Each number is 500 + 40 x the weight over its row's rms, rounded and kept within 0 to 999. Layers, rows and columns count from 0. Numbers have three digits each. The size before them is the row's rms in percent of the matrix's.

# up: layer 4 MLP up, 1216x448, rms 0.201, rows 1184-1215, columns 320-383
# down: layer 4 MLP down (transposed), 1216x448, rms 0.111, rows 1184-1215, columns 320-383
# gate: layer 4 MLP gate, 1216x448, rms 0.193, rows 1185-1215, columns 320-383
up1184 103:550531472509615470475506501553509505476436507551526498507443499387504503536510476498480485518488563421472511493509561495501528559519472475457491496506518529489477495447542537541529475554511494
down1184 101:586521445514524521503532507507497431533515501553440473542564527465475511496438540498480509552546447516525556428529585535490490520562462529499492512469501482423502542509555531474450515442517558
gate1185 103:500445540501508476487485434490492484461503579465518565559478532484553498443560532419520542493542551501554524539477503409527559525537423528473546456537486560531481442499488506527448489457506490
up1185 101:470570495535481459474555524504430562500447440383507514565520499476430559496508545467507531484498490467409517536467489566494487501473488479474492468571477499544501408429520423538556483489528571
down1185 100:531539510525448529442444573477638527483571519526530485490540530461456524576554504484481512434508439537494481474555475530550486501508491515592522457506515447488555517542468471467519561477510485
gate1186 104:467487538510550539449501508494466514458522575486479501536567515435492521516541506561468481531544526475514487493519557495481469537501502491548541558459494573471466458537586462507501559533501488
up1186 105:495538442512540510446445510479497551476572578441475486553475361505539528465400519483465462462491555485535517501480496460509501524513541445483491522458505509560484479475479544514496494477405461
down1186 105:538514425555434564471518501496499498563518502528533514545482570424434460512472520497481459540460461572507481475480488479514457464527521557423463578449558513564464502441447500514504452481511437
gate1187 095:415464463477508583629521499460477455515522457473455456535530461488489537518474498436443501540428496520464504534493466532550526487556523479497538468561444433541519449548473491533452475476484518
up1187 096:545579491469482487458521574474534477392466465535509508481497477531491517525541563476506486470444542525543467512482447533508535521499495477513427497471464509519497483547470577472499487547498517
down1187 100:483461460495590481511524520555523534538486547508542476538489522525399422546513519532432520494456557477529568510473456503510515468578524532509566505463516521517546568622545482487490530567512475
gate1188 094:508490542528510500495530478590480424474483521523541556432488484484482456446475483527476451493527522525539505412500494576486522465580416406522420558600516514509476465502473511527514582506586487
up1188 099:475397474609474521450453472437518513466440489456513509521570521449466547525513462528476582519473436540478513515492598501539498558456448489503454551486533482516479470457477493546506511563468454
down1188 099:570495500488524622524577552447505468513496497448482473523484480396545476418506469475550505467524517471503533524585464490418485492602474515524560515483506516459504498642530514492498505562459474
gate1189 105:514499498484520461585481508480476583484512513488431507477477495499545483438573508527452469532506552474492525422488516510526425550521438417516535486421529417454492502513538446480453499527456474
up1189 100:517516473503496461539543478524504474486471513521534484500524439470438457491464576456479461474498459435438482558454551420574555511529486410584380516527472527501469527500449528501453545542520553
down1189 098:536560542520510525569495488502509551494508496479490554400549479491484477477571546502473501527464548486432516477549444506504471465477483565519497595528459510497425543723469485519473482472539503
gate1190 104:538478436538549477560567394502514480540417504554455491449552468510481480464528503543467592490516467532608449420499479429468517462483493521517483499471510480528531526465521494574469501452472567
up1190 106:474527520507512516523590413495503498553439553577451501538488472502480512480516456617448508501530522520561414492485517471483551452525540571420495470471394502451521539499481474536443464550467477
down1190 098:515501403544443478528521478489474518468465564565573519494526498438516482481489539578544533497530454503520562504454553453496447445462570431562527537510568530437502560303550499539512535501488541
gate1191 104:551547497487549518499498487459550528527497440526533634460542498508498523463527427503511545534426517460544568503520499529549517517481517546406515467482475577484373490473446547542496463466548447
up1191 102:593545477469534583451473430489558509477449487469506511539513469522464497438529507476485515472513566497535517463541515464513475461442499519453522517520426488574483426483450475564531495468545538
down1191 101:473508523422471554442509458430593577473540487568437518468461530449511508484538477521510435577467452460435517484503531447539482497572439529546464497494455522536509517610454513501471548460494523
gate1192 096:510457500487464499483520524441490546539511548517535431519525458452584483587477464525469457430427477537493567523508514487468465579515454479465486459455501423521467541518498465480476448529506465
up1192 095:422479496496470507462437505497477470511557522484433547512519484454479427481519514415537522524511461520516521537450506463515526413505438496498522475520504552539524497476469457470475567542511513
down1192 095:453464465519510444508527490455537527526474544454447543453440487459502484482474464441478533574560458461460454491523495539475516436518518481531535411450480500514409508562501649493438528555498543
gate1193 098:571545481428465481460540558492507494465464472522503517565511473513534524429498473521527579503429495525413509494556470483454474434559455498523506494471534513536515543526444509512456438534537464
up1193 100:458511550506501514479468528480527476543488500560513491490561425471474447481527427510484470524516475493499510462465491520545510566480555492553412516443472478449412500543569545525531541472512490
down1193 102:472509436516514535535494547482513517469461474497559505481510497524535502495493534531524481523507629503504522508472515492498515535404519478594556454535511514483527489571621490401527560481499515
gate1194 093:474469539492541490480508503473550430488538467534533492513501526518516507580542494468466449528476496512521421415476440558543466472504489508441432525511520423503545491425519517446464468546463522
up1194 094:447521529484468511481487457446535457567486513482493476561441477445427485589509453451547435560517430536503433467441499525486459534460521505522462538557500517515544416533532537499479448560419497
down1194 096:450479497464428505496530488509478434452528528489529451454532498584579572489530441509477524493463481519489535448546442482504424502456551445522486466532519503488482514629506450447513586473527540
gate1195 103:467500484529450511525475446446537470455481549449560460488507470452515467498514501545454544421467589496493535409462530527551463529545512470491439479512524551424568517496512500506523487535544541
up1195 097:493502533466514461483534533552431483482479529498428527522502531477543474418524450504484571418535514515501479500565467479436517583487490526483509544572499442474462492526533460574518517551508440
down1195 099:466527540600511522445510445473551465498472532515495512521519572559537461514480519425519501559532608429482473535527460512493458499519571566496488432521510539514609481477502513511467478473526439
gate1196 101:486476548436526501439466502432516517459580516481451464467490468540547532511514440517507477495477514499548493525533486452559494561417478421524446529524485539507441503502550440511445494475560604
up1196 102:496528542543471500541513533524496527433523479467435495514562510507489564486513579532477499463461583481476551554580562497581531539519557534503492512495553502484470459562502486542477491493507483
down1196 100:421541469427523508498448478557532542480514546547476415574457484519536554436461545504537452517490495536455507478409437471505495516501466530504532490489493499575452473367517449459493516486465533
gate1197 099:484485554435518570448446475462550477453523476529609543468528472471503489454532476432472523559467590485510521432478499430492453513414458527612456544575489532561570464550562485426492497433557489
up1197 100:491485510612499522496582460542551493498530510513499501500487514553462498505521505473508514511464462427547556485529543516548441582507498550492453470494495476463540456538453530487550586507501555
down1197 099:550488522582572558488555498508533573479533498431462507480500561512412514471458504492502455440478546533489497494496509503518475455542511488438514420482524535537425483583528470418519563550533493
gate1198 101:508466424493397420534558532466547417506441437501460520533556484451447478482531517489429505533510506556535516476571470514487447526446505547513520493433466458567496459516438526401466542510431491
up1198 100:524488516488536588499517525505533503523518451536513480407482400468467532519466504537449449552536380527542457522547543513500502473534488530544484494497568432481480423440527514534528453490504538
down1198 102:498521513474527414442532509543485498527501557480550575499550530542458485529497527414488545555483525463535483494471518480429516443534520481517501519438555515515530567620520457536461508617544487
gate1199 101:476565432473544499523530494487541505450493474528478530540460476467470503496499483527411534584487437398433504467512513494455471524584486465423475594521536471457507504501563464508502528514581495
up1199 102:528509504502477489522461487478477469495505539536542448484534455494505410499474523538485449568466577559443383538473558467488484436496494420399598475497439518598464541515518483532559484475453535
down1199 101:520533469459522565494492503524517548489523466506530471475529477449565469493538497593508539522598516538441455547553539422528498408515547410535560509566495570585473593472514484503476498474427595
gate1200 099:553449503431519554618513500465533444493493481489519412470537508463489510474595485490551531500535539432468461492522515517485571479516545500420473505515532490533501477490490489465515533437496454
up1200 102:464493521528468485494532486532469464597532542471445529595503551410484494452506497504480516471424513515524483547581503476430543555521532464445465512552551485545586466521603528500495524516465502
down1200 101:555501508501442508485522525484466490512542532487556496579477530488563560470550482494496507393530563495500500519527436493553530460456484494559521588477543495519452475458589500493530465462476422
gate1201 104:528459435488483423529447504572467476570491470540452476462530561497499503543565512502502513506532561529420509505409466474487533525518508526531456423523509464482500474473499564502497499573451588
up1201 103:542513457497566542527490484474508502555471451518543506486509552470460383510509479473534542478551496456549518492562575490462503490536570444534499524535475469512567541505542448465522528585493520
down1201 100:433540519480569487408562500564492502510472441516497445561478505520575492563547521495502490528503546504509560527445605470529550471510452473516533541514464561562398550506556541468397505531499559
gate1202 102:489525536494489497523496458484441503506542502548452551515546512469548498494539448523476528475471433423493507479485426473499493487492527575451488504489564447422532483536512451482536532598501544
up1202 101:543518544544490511470451500556561453457459457552518556500453449490535532544464497448560478482480471501501448494442568520449459476455452470515482461485527444484471469482488500488499469491539445
down1202 100:588574485550502524466518519526547474452494448571470515504547435476527547512480500502524448509570485465467551476538489544476495491504471495487508493571528582462521485549495436520556429459420548
gate1203 101:523565411414464521555465570471551454503471491509494503537567535575448469453499511508463526511492570497538501475526529511491508511468560532499492483527483421519525473568532530531436553531531476
up1203 102:542437505508456503552524550473535464519520537480537511477523546494479541485533540466465423477421496508485429494561427575536541555475483508452465492468546427539566458495426516521455542562506446
down1203 099:483490543496464431549443575479495511527467487486465503527534550497520530516514489522473489603509568536435470535495497505519499502437554514412496576522510446515556559563514580537475531491519542
gate1204 104:458570440521546523474477506557514503496484531476571454514540451534520501500526545542531511496528502537495465520461563549527502519522500490475532504463424570596538454556489468558533553538452513
up1204 100:524553502502512565458524430471545489481546494551522478509502501481493563464521521453449568555493451446529572517587439422479497511555531492545501472522543489537486531511534404548486516488499510
down1204 105:429475492482487508533479468515478514486505520498536504493526502496501524572483547449526512580421451521531547423478544570513519507506501469514488513529510517517501521496573532453523489459530487
gate1205 103:474545526512507475562461542532456483464478502476492497525506586485560478481498449560436483423517475536520479507554548461546558551526493583515555484444516528502474515516509487538472497545422490
up1205 103:504511526536479497500463409485441485583484495541541557563524526553421585503531480498511480454527446456498516492463510443476534501497508534579529397420470544537499514525577500492474428550497502
down1205 104:531469551454480484511451391519498454515490518531529528454484492511470544475501450470456544492534462492585528500509470416521492493505448521464541531481553415481542495501523589541525495509415482
gate1206 098:478452401439447606500498477571468511452556480529445470483514479506506502472473486417499483484494398456424487475488453509463413466461504512514456425464472422464506564504481496484510574492545578
up1206 098:537542490464565516469491455535536499503519533459621480531486559491439472478447428523503378519469507498592405493477531484461500511487531535481459517574490407508467483551469465465474466586464486
down1206 100:551553445501515572415506489463441468476508504539462544471542569532523521520549490559506501415550475561466390492486423476467474571539547464524528560492494466493539507441493480431499522506465500
gate1207 099:533521458477528502553439531581551520518438476544506495468458454548501587470429536618436482541500547612527474526438445468521487454495524490541456450557531541508570416507513539540498441461534500
up1207 102:515529524500509483464521444540513460480461452496485502500450450498470537541575501513539522490485584491487508520529487477501543537487481520527473506493462527427519530492546516495553527518538484
down1207 100:514482586448400510489518530532465524510472472529440512522498536464544493497536477511546471491470452500506492440564488561602482462478508542553459544505472442606510541515439467491508508502469475
gate1208 098:527508475467555532494557505492579523472576483473502493617413501493418487572497491482541530523509460465437531498502431451430530527571477536520441483524486511457462563476493482503572519503529451
up1208 099:536472480481473530569580457498513487487544437516447491587510558500491568536568430517497422548451538457434534527488479531547538459503504530503510517491510450528487552492521500559528504504456508
down1208 097:486453449599522511479538527509473551516472453480540522522480502527489468506471481568455484495490519499449537577522567448475417448554464507514537456448495485493528500455510554519470485483462557
gate1209 101:514539512513484509482524474494462540436535532481587480492425472484495483536473491454567500573518502517515471476543494505491510468550561478499436459488436474501460474484472527504477532492551472
up1209 104:501525465489432527453550448453558480487551466513510504473429542428500521444496493444543577504509485525492486454524498490476420523500388522524427493467452515425491471488358453452424571518491525
down1209 104:477509540578454523541463468468508527469504476497450500500479470435538570517491515492501491424487512499525432510509510563448506480520431520482505513531564462489439464581428496441496521416558506
gate1210 097:460548443507544497491517583487574491439489566528543510433462523566529384540517460534491530507515530568589492515432504527461458503512513489453474483535483592524509486480426564503524578501465492
up1210 099:480460485442539493523516411560533493407416438439544486465486506550541508569534436481582466507559554531530526588515501494472469478595505509539490496495452477521473474475465512413446516469492433
down1210 100:499535488528508562446516513473493533482584428579449539546506537454490554464432481508453525500462508488476498521424548546469470484502457480508472494486456528438502531471539506425548440487595493
gate1211 101:449558486546498551527475537424472521491458535362511498478488528499484496516486502538535460463543523464561592458590512528435474484510546538554548558432534431500509589457523572452487525498537495
up1211 098:514522481491539521539493451484408442526463478544460502535564535481566468532514517547466576503509460435413425459494498494551493474541563532491432487477436531515548514497538442481486462520558488
down1211 100:462517496541493582509540526508517492470419515472412449468509551480594486525477551462545476468455477516529480508529456565429505505517441514489543522412474487547566502588459501429521425473540461
gate1212 104:592483530567447555589490540462510539517510464447534502599474538502468558465512552506539440510550458455516436448424537513526500509555536434575421451439464548485495444473527504458477548467470450
up1212 100:447491575511507462441481478585546549492388518504433484466440555461532469599480505525506566515548526486447506491516561440544500556480475521474483452461511438497443529470476480496480511541404514
down1212 103:498523513510602521534534458485475464461429519441494517502450521372544524499447485512469438480495531451549478483456532454554494509549559487559471455508518500545478480423517433530546408520521562
gate1213 100:456510475590554510483594455517493459409458525483506589458575547481490478494494490536505429448464470530553525520526477503566478475533507524496458479529441500557499456502477453500545506510445527
up1213 099:478595435478491544502563525518425485474504511478379492545538508588466472531432549443436540479500489515435443512435482484453486503563429506540533561420516508547473524485514504491489579574490513
down1213 097:493519444500476467593486539462404464586480453499471484562484514562519532532466461502444476487486476441508498459456518503430593485587462405482493548531539509494556472438498458548534576564534503
gate1214 100:545554487451498455512518493529464487413436577402455532510395509531535516553492513449459521618505537479508504487479506482565508469519482456501471576557489455524509438518539459536535456553431512
up1214 100:557489511497485522542517540499471466566470481521522502490497503459504493461480510600485501550533509470496456495457544423495450517511577454476517446474437464522506496491484532493494480559553457
down1214 101:542553529467501450480483526451471585479470503507499482567503453432412589517535459464517480485479451506566460526560428525463496486463524525467508448510530490499518526452559499523500482468461533
gate1215 096:534569514473531473487500496458508399496449451492523508434476510518479498516548515451470543512506467540511449543523568490516449543406495478460567453550571533479538488499452421465538514522528484
up1215 096:445481498429491445516547493462408411500493562466468446474473537467538418508421561467457503528463512523462504527489457498586476485411465480394526535547470539458535459543460486468533476594537603
down1215 095:501493457496517551450498513504456502529537495465465522524411537475482505555546530517508550471450456504486515504476534533493511511479558531530523464553471536509491510386434500553529457472512490